{
  "head_dim": 64,
  "norm": "rmsnorm",
  "norm_eps": 1e-05,
  "rope_base": 16800.0,
  "rope_fraction": 1.0,
  "init_std_o": 0.0519,
  "init_std_up": 0.0519,
  "beta2": 0.95,
  "weight_decay": 0.028,
  "grad_clip": 1.0,
  "doc_mask": true,
  "dataset": "wikipedia_en"
}
Each number is 128 + 32 x the weight over the matrix's rms, rounded and kept within 0 to 255. Layers, rows and columns count from 0. Numbers have three digits each.

# up: layer 6 MLP up, 320x128, rms 0.321, rows 290-296, columns 0-127
# down: layer 6 MLP down (transposed), 320x128, rms 0.306, rows 290-296, columns 0-127
# gate: layer 6 MLP gate, 320x128, rms 0.314, rows 291-297, columns 0-127
up290:096223120130127086201161139213097115115152124149122116147073085142105183131124195138100121127065111099138153151124124119099202076163151199068123072135111144119194152165170176100138126132141155181166123142170122135132182148137127174135128118094076076120183091106182135113121118137100139138103148141108112078084081093112164153046063152135135144109119144147153111138141167172092100142152
down290:127053139082105155124144157102067125168089150139190125105083129181130106077118161146143116146140075097176115125139160072110162131143146159153110125135114120125098163112158096146057169153111130133096176096120082078132118164105082089060155146148165124145176181160146078135084189154184150143168122122140112089155119142105149136174177096066128088133176080129107161159156108113167115166174
gate291:090162131139061150167125112161132132145157193182093148167126107075134160113099129122206129167136096141120104114121148134149092128114126190118139124140168131172138119127124095113169188129150143128084149171188108197172157153107062071114190098106131057166156119068088109156135151114070122125114137113156167127100118112112131143139189052148100123110120053066106155153129153124164129120090
up291:149142146127148178137155164109151200155099068187107121158128121096128157165116114107151114114112130145122128175168084119114087129135160092104113154084069138094117085084196123135089122117112122133154130134106143119149166152070105178161148163093141121138111085133102120156102093093170166154127165088126092109138134169167093172176115145098163112107175112131137114107152168131123163134155
down291:146133096109146140090153137100150197120037084147128195113127124165106107120169142163112084139083069092160178108117169095123113120138131133125126101069161166123126177098104139137100105080104159106170145167115135115157146127169168130107120122222116154060132194139128114180141160151118081127171136173084131141175197117099108140086131134097128125114107140130113127114140142088064137081140
gate292:110117137155076137141096206139113136118147151156122127164154104118148093122058110151103097130159094118139084117164103112121060022107099152151155152136124066143124092141153113152089185113125159094068132128089105101133078148144079070170169076164137149164092086152090157107117116158145116095114116147076117070119143159119128140195099138104087156146136101154135117172116125163030128112121
up292:091143152090137143127088146097215155159162181136135110125129113112162152125124141077075104065168162122142134200160060114085060162114165057141173148113171125091078124132115117213185075150130094111132119145096122163119144108140071125166148137097140128130153099116123178132073096130136053097145111124085146149135126104127130147137133149133111115120097166125156100098137143133138089184107
down292:178078129094075152058103127147061126146130120108125095140133110162100127177173135182098112065138158162122152035113157157149134117165162114150107145128143113121120118089145117160109160160126105092139135071145139113144126131111125129114113131111141114155090132155160127185115132119105124176138086130137150069122131123128106145086156065084118111137166142111137128135142044116163155076125
gate293:091136068147107138142126168123110121165105129085114154131119137143071177132177208103123073107113104121116078116101134067107090111177139095069174119140102141072100157078195100105125113110102149156103074118131135119113123116147153098098192115154154153138121099141111071140172139130090114110132123137143102135154153145117158106143161107134122140144171156124143088148110160106123153079128
up293:053102112154163087108092135164086144084157130128147089180096180081089143192145152112084060114146143099087102099150091121171123156117089104118136123117124137105114079113142151093096074166145111149129125045159136132115135113093182057140128125167133161169143141088159060135106145129137121093143109097135070073103171093130126147129102095106140182131169131117101090113118132120171120118144
down293:110154157153131136102122098123139253103165162117097113110157099187138101109125117178129127093107161168130199161102076096190120138096122141120147167142130130107142110190064155096157085144136089133107162139118154149133079141142087151101115101157191115078106126105126116146150166120175123148153157078142155125166093109105115158106080135090077113112096143106074132160083125185141090124153
gate294:104146137105133108120136140134146120114137154100156175109116137093159191094074131111095128090155116141163137140137102117076123121114080112116090140118035114127074137139123172116179071130125117090127089118097127128122131097117082190102129126142154137136090185140181127215179146153211093166125115148113140145177099122070142138136116137160217175097094160115160103102093119144255119104108
up294:133125165152097165124109122118151141123111198123170214119107145152085113159183166116160130100079099124157113113186107166114132098091181120121067135107116118099072092145156113162149102097090137123071082135128171178051163124144173117140103141103138074117111170144170089149134122179104121091122153077166147103101150109068134150140120161191102167167132162072158109157146153167161125137044
down294:086145162116127081153150111133109207102082095124185106099151148108140121151144087152133148115134133131128154149188096118095121082139098097174169111096154110159169146170120141164092147151126141107093200082137169161089194130089139127123148087130155150109110097125096220147131130125138154127155114161149109152088137110107104156077042147130119103143145130170158069110101062056123064114200
gate295:110099095103157151170167129151125104143095111135089105194087182110042145116115130132093153092175130157102116128108090083175133076162089184098153092100088094111110112117120164146159127126154123156180154073132112108118089165154147159153125114161105177122126100134154149139131101151128113156146123143102104129117126112189120082160164151130088109140064098097139150152149133160079109103148
up295:114124098077143108160162079143130088059103093125111097157127062144095061169105084149107151096169131129131133143123111102076110134147135119104112131132077154088077148105117143120108122113138150131118141112100146104043129142127101075121134123112147183148112124157168186148127080103075086102146111211153134133129122132178143085151186108121104099128137140080088130138155146087119071077146
down295:117098151125131115122078110111163175148106132184195098093153097117173111158133135153163102099124036095137129133099108144105129155122110131168157156159147052128115098195151157107154161118111157097086157121151140143170140056087119145123153094113063108086120139065104125114127181138120123183077163120163124160146135115142128109112100153088167126085142140098140157125150103070129139184116
gate296:102192124077120070088066113099113120126187109217172167133121154107120097121086184113145116180084115148104084120080143163143133177180116147098162122138163211124115112146124143132146155123092135091104106163153159172110198145132165135103147113131161123117092127162112130166103125155199094134131105133125176056140102160155126117138113100162112116140125143129186129152137140095105078132159
up296:172131160209078117145167141136080168189137124156190141072163063124143127074135120119140115130169166137137120101185130109159121081155124179130078146111091077090110152113125135139117053177126122105113136176180128155140170058115107116105070057139155164161100179127140191119047168124132113167117065106151153080139143118121145129057149160060134143084117141115112155131137158097155124108125
down296:109104154068119163090101167185060144161106143168159095174174094158084150154113156139119115144180133210117100120119119178128078099196105093098171134152129164139154144102136166089100143098156101094148106102152090111155172128134174122157170201067086145138104110148154091154165132110097146191117162110080142140123123142127156110133133111133083088146163133152120195105115116086085111134110
gate297:132075119131135142149149104077063136172147123076128126085120113099066060137104142105173185149196126167181173186150107112112093093125108156088178160068124101122101150151157122137085147158170096111157074117170103114082163101078112096068116099159109118143104118151134144131143094107173113104118128114155123127081091114127131139153137157090149121116138100083161133048124098124104137130074